Weights of a small GPT-style language model, trained from scratch on English Wikipedia: width 96, 3083 steps.
Each number is 128 + 32 x the weight over the matrix's rms, rounded and kept within 0 to 255. Layers, rows and columns count from 0.

# layer 6 MLP down (transposed), 384x96, rms 0.093, rows 112-180, columns 48-95
[[ 73 165  96 124  98  94 124 105 139  61 135 116 155 125 149  73 107 167 157 169 118 152 155 119 164  73 113 145 108 146 169 112 189 106 114 139  90 144 169 128  99  61 152 114 105 110 121 179]
 [132 177 120 125 109 110 140 104 114 142 138 162 102 122  82 170 149 135 119 160 161 166 148 120  71  82  94 120 139  84 126 125 109  92 176 124 152 144  82  98 169 123 124 196 102 159 183 159]
 [105  93  40 163  82  93 159 157  90 106 135 148 167 118 139 181 123 145 185 138 126 175  79 128 114  88  86 167 116 167 132 131 108 134 144 101 112  38  16  90 175 198 163 151  83  30 141 128]
 [143  92 134 134 148 139 112 189 102 138 158 103  83 110 123 127  90 111 137 150 163 182 141 192 146 110 183 125 157 177 120 145 137 148 125 119 157 175 145 140 123 141 146 135 159  89  91 145]
 [ 43 128 128 165 140 114  78 111 124 115 117 150 111 171 136 159 148 130 109 146  92 109 148 104 155 142 116 118 111 167 126 124  91 126 197 139 169 145 111 153 159 162 138 151 103  98 102 130]
 [107 164 137 124 111 154 156 131  99 121 156 101 165  43 136 123 155 134 153 124 196 137 147 179 106 104 169  78 148 120 201 112 158 174  98 122  43 125 147 128  98 147 129 129 144 139 152  85]
 [ 92 118 124  98 156 131 146 124 112  84 113  79  82 109  93 112 123 186 119 139 143 162 149 123 146 130 170 171 100 170  92 151 115 157 134 134 104 103 120 117 106 126 149 138 126 107 133 164]
 [121 115 150 121 132 117 125  94  95 166 163 180 118 105 102  67 160 142 118 135 151 125  95  85 104 119 135 110  76  86  84 140  74 179  57  90 179 133 148 141 132 141  60 148 137 154 157 134]
 [121  44 112 110  93  92 103 122 121 131  37 116 138 100 144 147 109 116 146 116 189 101 171 125  97 134 119  79 121 118 123 109  70  96 162 115 127  97 100 120 202 155 128 110 114 109 171 135]
 [118 171 160 165  92 157 178  95 157 126 144 130 122 103 155  89 155 139 120 138 125 178  89 160 150 119 144 119 151 130 129 131 132 176  88 178 118 148  96 167 152 102 169 179 160 170 128  79]
 [131  49 120  93 156 117 183  96 115 137  68 166 179 135  90 128  73 132 134 160 136 183 211  59 124 108 182 108 139 134  91 118 151 170 149 133 171  81 146 101 136  93 138  91 137 113  98 170]
 [152  97 135 190 124 126  82 116 150  80 193 152 135  90 122 138  96 115 114 152 138 135  55 169 131  88 116 129 106 153 138 165 114 179 138  68 171 150  96 110 167 105  67  95 136 137  97 160]
 [120 185  64 173 112 129 148 141 122 134 119 102 160 126 167 105 113 137 104 145  90 172 129 173 143 121 147 140 114 164  88 135 130 119  55 159 157 150 101  94 192 159 182 144  88 137 156 138]
 [180 165 163 172 185 124  99 149 101 116 178 138 187 143 110 131 152 150 130 152 114 144 163 114 147 117 100 168 133 144 155 116  79 197 155 139 158 126 107  69 143 128  80 104 132 130 128  49]
 [132 121 114 136 140 125 200 107 123 112 141 117  96  43  74 142 134 111 135 155 146 107 137 124 139 107 105  98 116  69 152 144  86 146 125 139 154 117  96  97 144 115 145  68 145 185 139 138]
 [173  79 139 164 100 104 161  90 205 120 123 116 126 126 115 159  87 181 144 165 131 171  95 117  75 157 154 118 128 113 203  87 125 138 124 109 129 155 142  85 146 153 139 104 146 183 104 146]
 [103  66 137 151 123 104 157  90 130 111 160 109 118 184 138 148 115 115 105 133 171 135 190 122 141 121 148 128  86 107  80 148 113 109  89 153 173 166 130  58 153 127  97 107 122 115 144 169]
 [ 69  42  86 127 103 154 112 107  87 167  83 138 114 153 169 145 100 112 155 152 169 119 148  70 129 103 181 149  84 126 141 125 130  64 150  73 109 144 107 167 191  92 111 202  95 165 120  86]
 [114  77 132  81 162  69 102 119 168 103 107 177 145 174  89 100  54 162 147  76 101 189 163 110  94 119 143 163 137 121 133 168 125 168 149  97 127  83 146 131 165 152 130 120 110 135 153 143]
 [186 105 150 123 113 130 133 150 111 147 119  94 139 154 111  97 156 160 105 144  94 164 144 171  92 150 189 152  64 174 136  90 113 135 105 138 130  81 121 137 134 120 123 135 135  93 132 198]
 [150 137 138  47 137 128 185 164 107 178 158 172 120 122 131 152 189 110  63 129  75 165 203 133 134 139 164 117 198 126 106 178  96 113  83 132 140 142 130 101 137  93  89 117 101 127 146  95]
 [ 83  40 162 158 104 187 193 119 112 110 109 110  75 111 156  88 143  73  89  90 140 124 189 112  99 152  94 139 121 123  85 142 112 161 106 118 177 120 119 139 184 112 157 146 140 164  91 146]
 [ 48 145 137 189 109 151  98 103 137 151 138 112 147 142 127 143  74  81 149 118 190 145  97  97 165  66 122 100 161 119  92 125 126 116 180 159 156 151 178  95  99 139 119 154 118  75 118 168]
 [  0 108  85 114 154  81 143 123 143 177  91 173 139 199  76 121 123  62 124 102 150 117 126 127 107  82 107 151 163 229 160 139  83 153 135 147  85  75 110 133 130  62 183 108 149 185  94 195]
 [140 145 122 132 155 138 119 126 123 126 195 112 147  98 115 143 151  70 126 145 103 138  86 156 172 184 150 128 157  59 148  89 135 168  88 176 152 147 118 117 131 135 127 114 128  61  84 112]
 [108 134 102 149 100 202 118 119 124 185 171  86  90 113 194 129 116 141 123 170  89 123  78 148 146 115 118  71  37 137 110 105 156  39  94 127  87  92 100  73 165 102 107 159 161 110 209 107]
 [167 133  91  81 180 117 127 144 158 109  65 101 143 122 133  88 125 154  70 130 153 126 144 101 165  68 166 156  95  66 147  50 132 121 138 138 116 189 197 138 114 145  30  62 154 120 147  92]
 [131 106 208 169 156 104  58 152 107  80 174 145 146 119 193 136 116 105  80 134 132  99 109 127 105  98 124 161 119 138 153 140 150 168 172  66 121 136  79 106 128  96 112 102 157 101 120 161]
 [123 166 133 125 150  84  70  86  88  60 173 167  88 165 112 146  82 154 111 151 165 137 143 135 107 114 169  99 143 119 101 119 134 117 120 129 149 132 131  76 152 210 110 166  74 142  98 199]
 [120 145  65 115 140  96 115 120 200 162 139  99 126 102 211  97 133 122 183 143 105  94 158 130 184  99 105  70 158  41 185  66 104 151 158 141  92  93 159 130 110 148  75 133 144 213 122 156]
 [110 132 153  80 157  65 122 155 168 139  83  73 209 117  88 165 135 162 135 130 111  89  91 126 115 149  99 139 116  84 198 178 150 221 162 154 112 120 126 179 155 118 108  82  97  94 118 171]
 [132  97 176 142 126 121 124 113 173 115 139 167  98 164 135 170 107 134  69 208  47 146 167  78 110  95 101 114 156 116 136 136  70 153  97 115 146 137 181 122 110 125 183  96  99  99  50 180]
 [130 129  62 105 153 154 133 117 183 166 106 131 108  74 161 150  93 133 142 135 167 148 110 110  75  89  96  95 157 153 101 194 213 146 167 111 168  95  99  88 165 131 109 120 125  85 183  79]
 [168 145 184 149 111  84 127  85 156 181 109  86 205 112  97 148 153 123  93  98 138  98  90 137 195 130 115  85 122 112 163 117 158 203 106 138 136  89 177 111 124 140 113  96 199 112 108 159]
 [ 87 116 186 175 129 133 195 165 113 147 133 159 177 162  75 139 158 161 145 110 111 129 143 146 137 143 150  73 133 129 152 132 129 130 105 109 118 127 118 107 125 142 127 103 126 134 182 202]
 [119 122 125 104 126 151 133 108 122 128 110  68 142 108 134 167  98 159 119 114 116 133 135 104  92  96 147 111 142 156 138 118 124 101  69 184 144 147 143 133 163 118  77  49 141 102 121  59]
 [ 87 163 122 125 166 119 132  94 167 108  59  40 173 196  97 117  99 125 139 125  49 110  99 150 186 133 106 131  78 128 168  91 137 182  95 153 100  70 154 104 100  89 188 134 150 143  67 176]
 [163 110 165  88 130 129 174 110 137 155 164 182 109 126 150  63 125 135 128 133 127 140 106 156 106 105 202 152 159 109 104 141 154 100 133 125 128 195 130 109 112 136 144 200 164 146 175 139]
 [125 180 145 150 136 105  76 104 100 101 178 159  97 113 103 180 190 108  92 122 121  90 179 119 133 132 161 127 117 103 148 129 110 114 181 132 201 103 133 100 141 151 133 163 138 185  81 136]
 [113 108 120 121 111 128 244 181  82  85 106 156 145 113 177 141 191 131 147  89 159  89 129 180 178 183 150 166 154 109  91 166 161 135 116 112  83 171 130 112 156 139 164 186 103 188 118  89]
 [130 125  85 141 141  81  72 107 152 129 115  73 176 163 130 160 122 196 131 171 133 128 154  95 186  93 152 123 141 111 214  66  79 143  82  99  89 162  76 180 144 140 129 168 126  86 148 132]
 [ 96 109 117 148 196  99  99 100 147 190 130 115 135 129 143 195 125  89 146 152 157 137 122 109 142 125 132 158  97 111 114 110 129 129  46 153 140 154 100 125 127 149 166 138  88 171 173 137]
 [147 102  64 190 137 113 163  72 101 156 106 161 121 220 126 145  75 145 216 140 152  83 144 131 156 167 112 180  74 155 169 134 120  91 129 138 192 158  71 113 172  70 163 202 133 107 179 168]
 [142 223 162 108 146  99 110 129 149 134 125 142 154 136 113  98 131 158  93 106 149 170 124 154 116 160  97 125  56 122 158 178 156 123 121 129 126 103 110  77 122 145 156  81  96 104 145  97]
 [136 145 176  73 194 149 127 131 155 144  67 126  90 136  88 150 156 142 142 145 107 159 193 129  18 103 113 158 140 155  80 119 156 113 181 133 170 124  92 115 103 185  93 120 153 192 124 130]
 [ 74 182  51 117 134 145  53 190 154 110 137 187 158 138 116  96 141  73 141  92 182  68 151 147 142 127 102 129  75 183 154 156 150  93 170 153 163  62 119 101 148 152  92 139 110 110 109 139]
 [162 155 163 135 140 139  92 125  67 150 143 114 189 100  86 149 109 120 161 104  60  78 158 192 132  87 148 123 132 124 140 146 190 145 103 135 113 104 199 118 132 135 156 149  35 153 145 125]
 [141 159 132 134 146 131 134 143 111 107 119 142 171 105 145 158 188 134 148  90 134 139  84 121  53 136 128 143 135 125 131 152 139 158 127 165 148  87 130 154 188 190 114 124  89 156 156 116]
 [ 84 199  43  88 147 106 214 154 139  95 158 170 181 121 170  96 111 105 144 149 159 101  95 143  45 171 131 125 133 179 112 156 143 139 145 151 114  61 116 161 160 147  75 129 152 134 169 214]
 [ 61 137 140  72 105 138  75 116  90  38 116 100  46 107 155 138  74 106 121 158 168 117 104 146 175 118 138 109  99 118 166  77  81 124 158 122 111 135 156 110 134 175 137 124  66 114 115 113]
 [ 73 143 188 129 134 101 139 112 118  67 141  49 136 173 134 138 141 141 100 149 100 124  91 149 135 152 127 160 171 135 171 153 121 122 121 127  93 107 137  90 147 127 119  72 118  78 126  99]
 [117 140  99 183 150 131 152  92 137 134 141 100 102 139 120 116 156  65 133  74 167 173 118 145 135  98 190 125  90 117  61 108 107 130 128  94 125  93  94 127 160 114 123 110 154 150 130 122]
 [125  98  72 119 101  85 151  92 188 156  86  81 129  46 157 123 112 135 168 150 146 114 124  74  80 134 142 147 153 122 158 112  96 118 118 138  74 165  88 163  63 107 138  50 158 175 131 143]
 [178 130 176 101 171 182 100 123 103  80 148 129 145 107 171 118 118 178 100  85 139 149 149 108 160 183 114 107 133 128 132 112 100 147 111 114  97 170 139 133  59  94 133  70 134  86 138 109]
 [165  80 127 119  57 116 118 125 150 160 133 137 185 117  89  89 158  84 114 120 178 115 121 113 137 131 113 157  96 154  86 125 135 186 125 146 141 147 131 154 129 147 113 178 178 148  63 173]
 [197 107  60  95 127 107 175 148 138 142 108  37 122 122 108 120 160 162 153 134 150  87 140  82 129 120  98 109 132  86 103 162 120 149 125  87 102 123 135 140 137 137  73 199 105 117  99  63]
 [124 151  97  97  97 136 138 153 145 133 154 100 127 139 101  93  78 145 107 110 140 130 110 123 166 144 139 126 141 152  93 121 148 187 178  98 158 129  98 166 138 142 120 144 148 122 101  32]
 [133 149 205 155 150 145 122  93 153  89 155 124 110 166 157 104 163 212 108 141 144 139 154 136  80  89 148 179 135  65 132  88 102 127 157  90  93 112 114 160 146 183  89 129 124  98 148 133]
 [145  75 161 124 102 100 134  69  60 152 138  84  94 146 120 108 106 129 135 155 107 124 111 108 136 132 120 126 128 103 117 137 141 123 141 131 174 100 131 126 140 148 121 100 114  98 130 113]
 [174 136 116 140 129 119 155  82 216 136 162 151 114 187 132  75 161 128 121 123  57 120 169 149 110 189 145 131 128  96 154 151 176 192 135 101 111 155 178 163 108 176  76  81  92 123 134 124]
 [136  56  91 140  76 136 121 115  76 110 107 176 122 205 126 126 147 182  85 166 115  84 158  85 167 175 103 112 164 164 123 122 153  89 143 150 111 100 128 120 127 104  91 134 146  87  42 116]
 [140 139 120 100 133 130 141 110 143  93 133 167 116 146 147 162 162 172  89 130  90 150 154 124 109 179 120 169  94 136 196 189 142 118 120 101  96 186 121 119 136  83  95 143 172 136 113 119]
 [152 119 144 125 149  85 145 130 126 173  98  96 144 128 106 139  69  86 155  59 101 118 105 164  88 154 105 132 121 152 135 107 101 144 113 110  90 183  96 140 183 146 110 179 104 134 135 100]
 [207 122  82 169 152 135  98  96 161 181 163 129 148 130 107  98  95  98 144  91 124 159 154 112 132 158 135 124  91 104 147  86 164 150  95  75  97 114 143  69 121 128 157 114 123 118 136 160]
 [128  93 166 157 115 173  93 138 114 137 121 109 139 148  87  77 131 155  46 118 117 130 112 140  84  94 162 123 148 169 114  96 126 111 117 141  92 172 108 131  90 101 129 145 129 107 136  95]
 [134 146  95 132 162 158 158 186 141 197 140  93 107 150 158 142 147 143 157 182  81 147  82 131 126  70 134 115 148  75 163 103 100  86 101 197 101 185 141 137 135 120 104  99 166  93 144 154]
 [104 125 172 141 135 161 154 150 135  97 136 194 113 132 129 109 151 138  95 162 155  85 128 115  95 130 152 151  92 142  43 133 179 104 121 112 112 160 136 137 111 120 102 122 152 126 159 104]
 [175 123 146 141  47  83 156 168 184  80  96 110 126 104  91 114  81 112 126 142  76  90 167 174 165 125 125 110 121 159 183 151  96  78 213 125 115 142 133 165 162 160 166 119 124  83 148 122]
 [169 159 136 104 106 153 142 150  76 200 130 117 105  99 101  68  60 162 150 104 140 145 107 126 214 113 136 145 114 146 110  69 111 148  97  80 125 133 152 156 178 115  83  97 110 108 147 222]]
# layer 6 MLP up, 384x96, rms 0.0937, rows 113-181, columns 48-95
[[103 116 126 124 112 165 147 145 147  98  69 146 131 122 153 125 114 126  81 179 120 139 146 155 162 145 131  72 107 158 104  51 140 186  63 108  49  87  70 170 118 132 146  41 122 106  85 162]
 [ 50 156 131  68 116 120  81 140  92 118 204 166 110 147  82  73  85 106 118 131  76 123  98 125 127 127 127 170 138 110 132 167 100 132  96 159 159 178 112 160  97 117  89 134  47  39 131 130]
 [161  96 146 120 104 134 132  97 147 187 136 117 117  82  81 110 139  66 110 115 136  88 123 100 100  95 102 109 111 118 143 116 113  79 168 130 199 106  99 111 137 177  71 118  92 123 111  91]
 [179 160 150  94 152 121 115 124 107 127 119 117 149 111 133 125 170 128  90  87 141 165 148 140 140 144 110  72 129  34 113 138 144 118 139  98 111 126 120  98 154 116  51  24 116 115 154 107]
 [133  88 158 135  97 157  74 221 105 130  98 108 135 141 171 150  92 151  86 135 166 125 119 118 119 173 116 151 125 175 139  94 123 148 158  70  83 133 118 102 118 139 120 138 144  72 127 135]
 [194 129 171 155 137 147  37 124 133 156 116 174 129 114 188 137  81 107 140  92 145 139 108 107  98 137 136 135 165 127 106 101 144  50 112 115 140 122 106 134 115 147 117 164  99 116 119 108]
 [ 78 120  83 174 102 148  91 106  92  63 114  62 101 119 148  54 117 130 153 112 131 101 191 161 104 107 173  97 135 145 126 130 158 106 114 162 132  80 106  70  77 144 113 143 152  95 153  97]
 [174  85  96 135 138 158 114 157  98 156 160 114 148  92 118 120 157  90 124 121  96 114 116 139 120 138  87 109 137 134  60 116  88  97  63  92 110  89 150 129  44 131 126 148 119 159 115 141]
 [121 116 116 137 170  92  68 107  94  88 135 125 112 155  70 152 105 129 194 131  77  70 116 120 144 146 156 137 126 119 146 127 142  83  61 130 109 122 143 112  95 191 141  90  72 117 153  75]
 [142 136 152 124 164  70 133 139 123 173 103 128 128 173 108 180  75  99  51 170  77 107 155 108 134  97 165 152 154  61 146 100 208  97 154 130 184  93 139 157 143 158 189 102 164 112 136 146]
 [112 100 145 129 146  77 140 129 151  87 109 161  96 106 123 110 125 125  98  88 116 155 172 150 153 102 130 112 139 122 160 106  86 118 130 179  72  72 177 177 161 106 172 158  87 205 125 145]
 [168 159 149 133 175 119 130 124 154 138 108 101 144 107  95 141  82 128 126 164 154 140 135 130 171 148 185 126 147 139 168  99 101 129 164 152 147  97 111 134 122 170 162 148 156  89 144  70]
 [ 71 116  68 127  74 112 115 137  99 109 123 153 138  99 120 119  40  87 129 131 108  92 133 108 121  77 173 132 126 128 111  63 106 150 111 159 137 126  97 123 166 141 164  92 111 126 197 124]
 [ 42  87 137 157  97 154 175  83 161 144 154 127 160 111 105 156 164 109 113 148 136 110 132  97  80  75  99 138 194 144 103 194 114  65 101 104 151 132 137 141  98 153 103 137 140  76 104 154]
 [ 94 111 159  67  87 120 115 173 163 131 107 142 119  61 133 119 149 104 102 132 117  97 111 167 174 134 208 108  91 100 132  67  83 153 141  99 117 108  65 152 139 154 156 141  55 147  99 198]
 [ 98 145 105 132 126  97  81 150 178 123 153 146 141 175 119 141 155 150 109  79 135 103 161 185 118 101 121 127 100 181  74 196 143 103 170 138  73 151  95 103 140  90 152 112  81 126 135 166]
 [154 142 143  99 121 155 136 180  84 118 136 125 128  83 137 127  92 104  98 147 123 112  85  91 171 173  67 134  83 130  90  77  56 104  93  78  93 149 141 140 139 102 184 105 116 147 168  98]
 [102 140  80  94 137 118 123 134 148 153 157  92  89  23 186  88 198 112 123 144 131 102 151 155 180  90  85 100  89 129 105 113 124  97 102 110 100 138 123  88 115  74 109 150 155 109 104 104]
 [ 89 106  96  78 135  54  95  78 140 128  71 150 122 154 117 110 111 117 172 136 188 108  81 105 112 151  88  96 186  81  83 143 160 126  63  65 152 119  82 119 204  97 149 119 100 152 150  62]
 [121 149 110 165 133 124  99 146 151 121 148 171 127  85 117 113 149 116 124 123 157 120 153 149 230 119  73 125 131 131 121 135  85 203 154  94 193 112 139  66 142 119  98 150  75  98 131 104]
 [113 112 172  52 185 121 130 116 148 183 109 157  46 140  64 151  90 169 103 123 111 125 124 173 122  71 116 121  97 166 116 148 135  86 124  95 146 107 105 154 118 186  83 170  86 146  55  67]
 [ 67  95 103 171 104 118 110  76 103 165  90 189 149 118 146 153 157 115 105 135  92 107 136 112 108  79 127 151 104 142  61 152 160  46 154  79 106 193 134 103 127 116 121 105 117 105  72  99]
 [ 82  94  27  92 162 122 147 138 162  75 159 123  85  87 109  77 156  83 112 145 177  96 182 158 125 128  88 115 127 101 102 152 158 177 102 182  65 142 153  97  88 108 146 108 115  91  87 145]
 [129  98  92 121  84 105 139  89 156 151 109 125  89 180 143 119 134 133 137  80 117 126 148  70 105 132 131 128 172 117 134 147 139  65 166 170  87 128  93 137  90 106 101 124  65 138 141 111]
 [141 146 117 108 159 162  65 160  99 133 106 114 156  73  85 154  92 149 130 150 110  98  99 145 186  95 112 154 160 153  88 113  64 193 169  94 136  79 113 108 177 146 138 127  85 149 132 150]
 [131 159  98  40 106 114 139  73 125 135  88 144 149 169  86 101 105 116 121 133 131 146 116 131 130 179 134 115 101  88 117 150  66  87 109 174 112 204 175 106  88 202 101  83 174 141 102  84]
 [165  80 145 109 115 150  90 169 137 175 133 135 103  55 119 161 126 119 156 122 100 151 152 116 129 146 115 164 175 153 127 147 125 130 168 114 128  92  94 144 150 156 149  84  60 141 134 138]
 [181 182  47 140 179 117 109 120 127 119 132 166 119 142 144 140 101 163  67 108 114 107 122 145 155 206 135 132 154  87 171 119 151  97 153 118 124 185  97  92 105 108 135 168 125 179 121 150]
 [ 48  81  89 122 115 157 123 197 106  85 147 187  92 111 138  96 169 115 147 152 163 113 133  98 141 228 148 184  92 106 181 112 154  98  78  99 104 110  77 120 132 140 151 113  26  64 150 111]
 [138 129 111 125 112 128 142 105 132 172  74 195  49 126 146  94 101 126  66 120 130 107 129 172 159 115 128  46 118 157 142 147 102  68 136 160 185  65 101  94 140 151  61 103 163 139 153  82]
 [189 163 158 104 131 141  64 149 132 110 159 104 100 138 144 107 154 165  90  92 124 147 138 149  96 155 173  96 107 122 163 138 132 122 132  92  83 123 155 128 140 172 133  75 152  95 138 137]
 [118 113  58  86 144 126  35 202 174  89 179 150 109 148  84  90  72 112 139 124  87 105  84 137 128 146 169 167  89 123 177 133  80 125 149 140 123 116 168 200 141 186 132 155 101 154 153 152]
 [114 103 126 126 213 123  90 166  90 117  82 139 139 156 118 125  35 118 103 125  82 161 114 164 128  61 135 187 112 136 138 117 115 134 110 111 130 150 112 169 139  89 135 111 133 145 160 140]
 [135 171  81 107  77  99 105  93 157  58 156 102  79 166 128  62 104 126 143  88 110 144 154 157 144  89  95  81  86  90 135 165 146 159  84 174 145 139 115 123  96 109  96 146 172 116 122 107]
 [112 103 145 102  99 139 117 107 132 171  82 144 148 173 121 215 146 133 127 129 138 103 104 108 148 135  79 102 154  96 107  94 113  61  73 182 115 102  52 114  82 160 130 130 137 171 140 120]
 [122 104 133 133 112 148  77 145  81 201 138 138 126  87 153 114 105 167 133 167 183 154 143 122 171 134 128 126 130 150 144 114 121 100 100  84 118 224 112 148 146 175  84 127 106 175 112 157]
 [118 129 122 116 111  96  85 152  89 158 209  88 137 141  86 133  95 130  91 160 157  36 208 105 128 148 125  88 119  94 128 117 115  70 120  70 102 121 151 103 161  85 119 130 147 162 184 151]
 [119 131 139 126  75 130 126 173 123 141 122 105 117 147 132 129 154 162 110 141 170 120  83 149 144 111 121 192 171 133 115 143 170 106 128 121 114 124 139 212  88 139 109 141 116 115 161 186]
 [141 112 133 155 119 115 139 116 150 113 102 159 114 108  86 108  87 103 127 160  87 113 130 156 151  90 161 133 167 167 177 202 154 110 131  96 154 176 126 173 123 140 149 116 188 145 158 137]
 [164 116 170 148 170  42 118 136 153  84 205 106 141 156  76 139 169 136 102 140 140 104  98 191  70  85 171 133 149  89 130  96 128 149 145  69 133  84  90 163 119 137 117 135 118 131 130 178]
 [137 142 137 137 147 124 107 107 160 123 173  86 138 189  97  64 135  63  72 129 175  97 142 206 123  87  71 171 137 109 161 122 142 154  96 133 107 176 205  94  98  87 103 120 104  83 159 148]
 [137 127 128 131 127 115 164 109  61 170 123 114 137 157 132 188  99 142 106 157  82 159 121 153 135  46 127 143  97 123 103 118 128  71  91 130 140 135  50 118 132 171 155 116 128 165 127  95]
 [130  76  87 119 143 109  77 212 127 146 118 111 145 117 107 160 155 106 123 134  94  72 101 131  52 161  90 128 167  79  79 133 129 127 123 151  82  99 111 147 159 189 122 181 133 165 156 113]
 [193 127 124 123 149  50 150 135 131 127 128  84 150 123  86  89 133 182  91  79 139 128 101 160  98  85  74 112 173 137 112 111 140 138 202 168 145 107 127 149  55 128  92 135 117 114 156 167]
 [100 113 143 158  59 123 146  96 109 110 181  66 112 116  50 147  85 111  71 117 126 148  67 113 104  73 204 119 113  49 126 161 156 145 177 102 124 128 156 182 151 110 114 132 179 149 140 145]
 [ 77  83 127 157 161  97 164 139 151  89 125 191  70 138  95 142 120 135 128 152 101 131 126 111 120 118  83  75  88 212 168 209 125 163 153 106 160 131 113  77 153 164 141 116 131 126 175 143]
 [118 147  47 129 116 112 105 133  99 134  95 113 105 156 124 123 151 102 137 178 113  92 165 100 137 135  75 165 129 106  92 143 168 118  95 117  74 108  93 134  53 111  95 167 121 106 142 108]
 [148 122 112 142 100 115 148 140  71 189 150 160 157 135 182 100 137 128  71 141 136 162 211 172 187 126  96  99 120 195 175 127 118 153 143 140 112 126  86 108  98 133 119 129  82  79 124  59]
 [159 155 139 129 167  97 138 203 161 168 127 139 123 175 118  72 132 130 143 174 107 141  76 149 158 115 131 192  84  92 170 162  93 134 114  85 131 109  82 137 110 128 216 182 114 159 136  97]
 [162 128 131 151 177 116  93  70 123  78 159 131 134 137 141  96 118 122 180 117 161 109 158 195 164 116 132  78 128  95 142 106 184 134 145 174 136 161 113 164  82  87 123 187 160 186 155 117]
 [111 159 135 156 125 169 157  98 158 155 117 123  88 100 134 109 148  95  67 149 164 103  95 119 136 140 149 137 104 113 106  96  97 118 166 174 161 159 127 116 150 137 174 127 147 164  88 102]
 [122 139 133  74 152  92  98 115 167 121 117 149  90 144  83 100 151  56 196 164 113 115 102 116 100 121 113 135 102 180 190 104 112 127 153 130 180 104 123 149  90 105 136 129 119 137 146  55]
 [ 91 110  95 114  47 136 133  93 115  99 107 165 155 123  94 104  69 109 130 111 130 170 121 119 156 130  87 107  64 121 102 187 164 161 101 162 161 128  85 153  98  99 131 147 167  79 121  67]
 [125 191 134 132 131  92 134  82 145  86 155 127 154 145  89 165 105 157 128 139  95 131 125 117 157 141 138 139 110  30 154  87 102 145 122 105 155  67  98 122 125  86 119  94 139 163 117 105]
 [ 89 134 136 120 119 128 135 157 110  75 139 153 135 166  84 190 122 116 104 163  73  57 154 124  38  59 114 181 114 121  94 154  84 142 169 157 102 190 134 128 191 138 177 128 130 165 132 128]
 [ 74 108 107  59 151 126 143 173 175 120 183 223 111 139 107 186 142 108 135  94  98 107  85 134 149 132 150 138 128 193  74 183 148 129 193  90 182 137 151  80 122 144 133 130 128 130 122 113]
 [116 122 123  69 115  83 108 121 115  55 130 114 160  36 122  49  86 164 131 121  99 139  97  93 138 127 151 103 140 161 115 138  85 149 153  53  79 133 120 113 140 145 160 177 112  46 112 134]
 [ 93  86 105  95 116 134 137 192 181 152 154 128 109 151 133 175 165 147 139  93 147 143 174 128  89 123 108 138 133 105 139 100 122  95 116 128 129 123 112 125 126 142 169 158 124 159 134 133]
 [103 126 123  95 115 143 125 150 164 153 156 161 133 133  51 202 117 194  77 116 122  69  79 147 121 172 100 114 104  54 174 146 102 121 141 130 119 136 130  98 210 137  68  90 192 170 174 116]
 [182 145 107 152 174 134  87  93 115 129  70  73 124 182 103 131 130 139 127 112 103 149 184 138 144 108 109 122 105 127 104 128 134 147 104 170  97 130 110 165  91 146 154  85 108 156  72 140]
 [ 97 136  72 133  98 134 100 137 102 169 131 131 164 155 147  96 131 119  98  97 169 121  80 193 142 154 161 161 146 125 105 124 202 124 119 151 203 144 114 187 159 188 143 132  86  60 134  91]
 [107 116  51 121 168 103  95 139 107 125  52  82  74 109 184 128 147 134 102 172 174  95  99 106 185 149 108 136 129  98  80  77 143 138  58 115 101  85 171 139 157 107 143 142 143  48 143 142]
 [140  83 115 155 106 130 131  79  91  93 137 130  75 117  56 129 125 188 140 106  98  86 142 152 118 144 126 177 156 157 163 120  91 166 139  97 119 104 134 160 152 182 156 130 157 133 160 146]
 [116  82  79  75  80  87 124  98 140 147 154  89 100 110 119 143 132 103 145  92  92 126 143  74 182 105  40 125 119 117 104 148 123 123 161 130 137  89 103  82  80 119 127 123  91 129 132 144]
 [113 144 113 125 153  85 119 127  99  68 142 105  91 128 158 145 116  90  66  39 105 132 142 170  87  73 123 134 103  99 139 100  61 109 138  62 145  52 194  93 196 125 145 118 133 119 117  86]
 [104  74 111  96 146 115 118  84 114 134 108 115 104 106 194 135 138 164 134 111 174 100  80 137 136 126 154  75 152  86 107 119 114 139 115 137  86  88  79 105 118 149  95 140 127 111 170 120]
 [144 122 100 128 130  99  55 142 144 145 144 169 125 122 168 150 116 183  47 142  68 139 102 123 121 112 108 121  93 117 133  92  62  77 128 123 107 116  88  98  33 105  90 186  98 124  71  97]
 [ 95  97 215 160 170 138 171 102 132 164 157 113  92 104  68  91  70 163 143 110 207  50 195 137 177 141 161  90 157 109 102 130 154 158  92 110 192 144 159 157 114 185 199 131 177 151 214  90]
 [193  66 142 163  92  80  72 132 112 133 102 174 129 187 108  71 114 112 105 142  98 158 130 215 143 128 130 148  62  68 118 125  61 102 111 145 135 129 136 177 131 127 127 111 115 127  60  23]]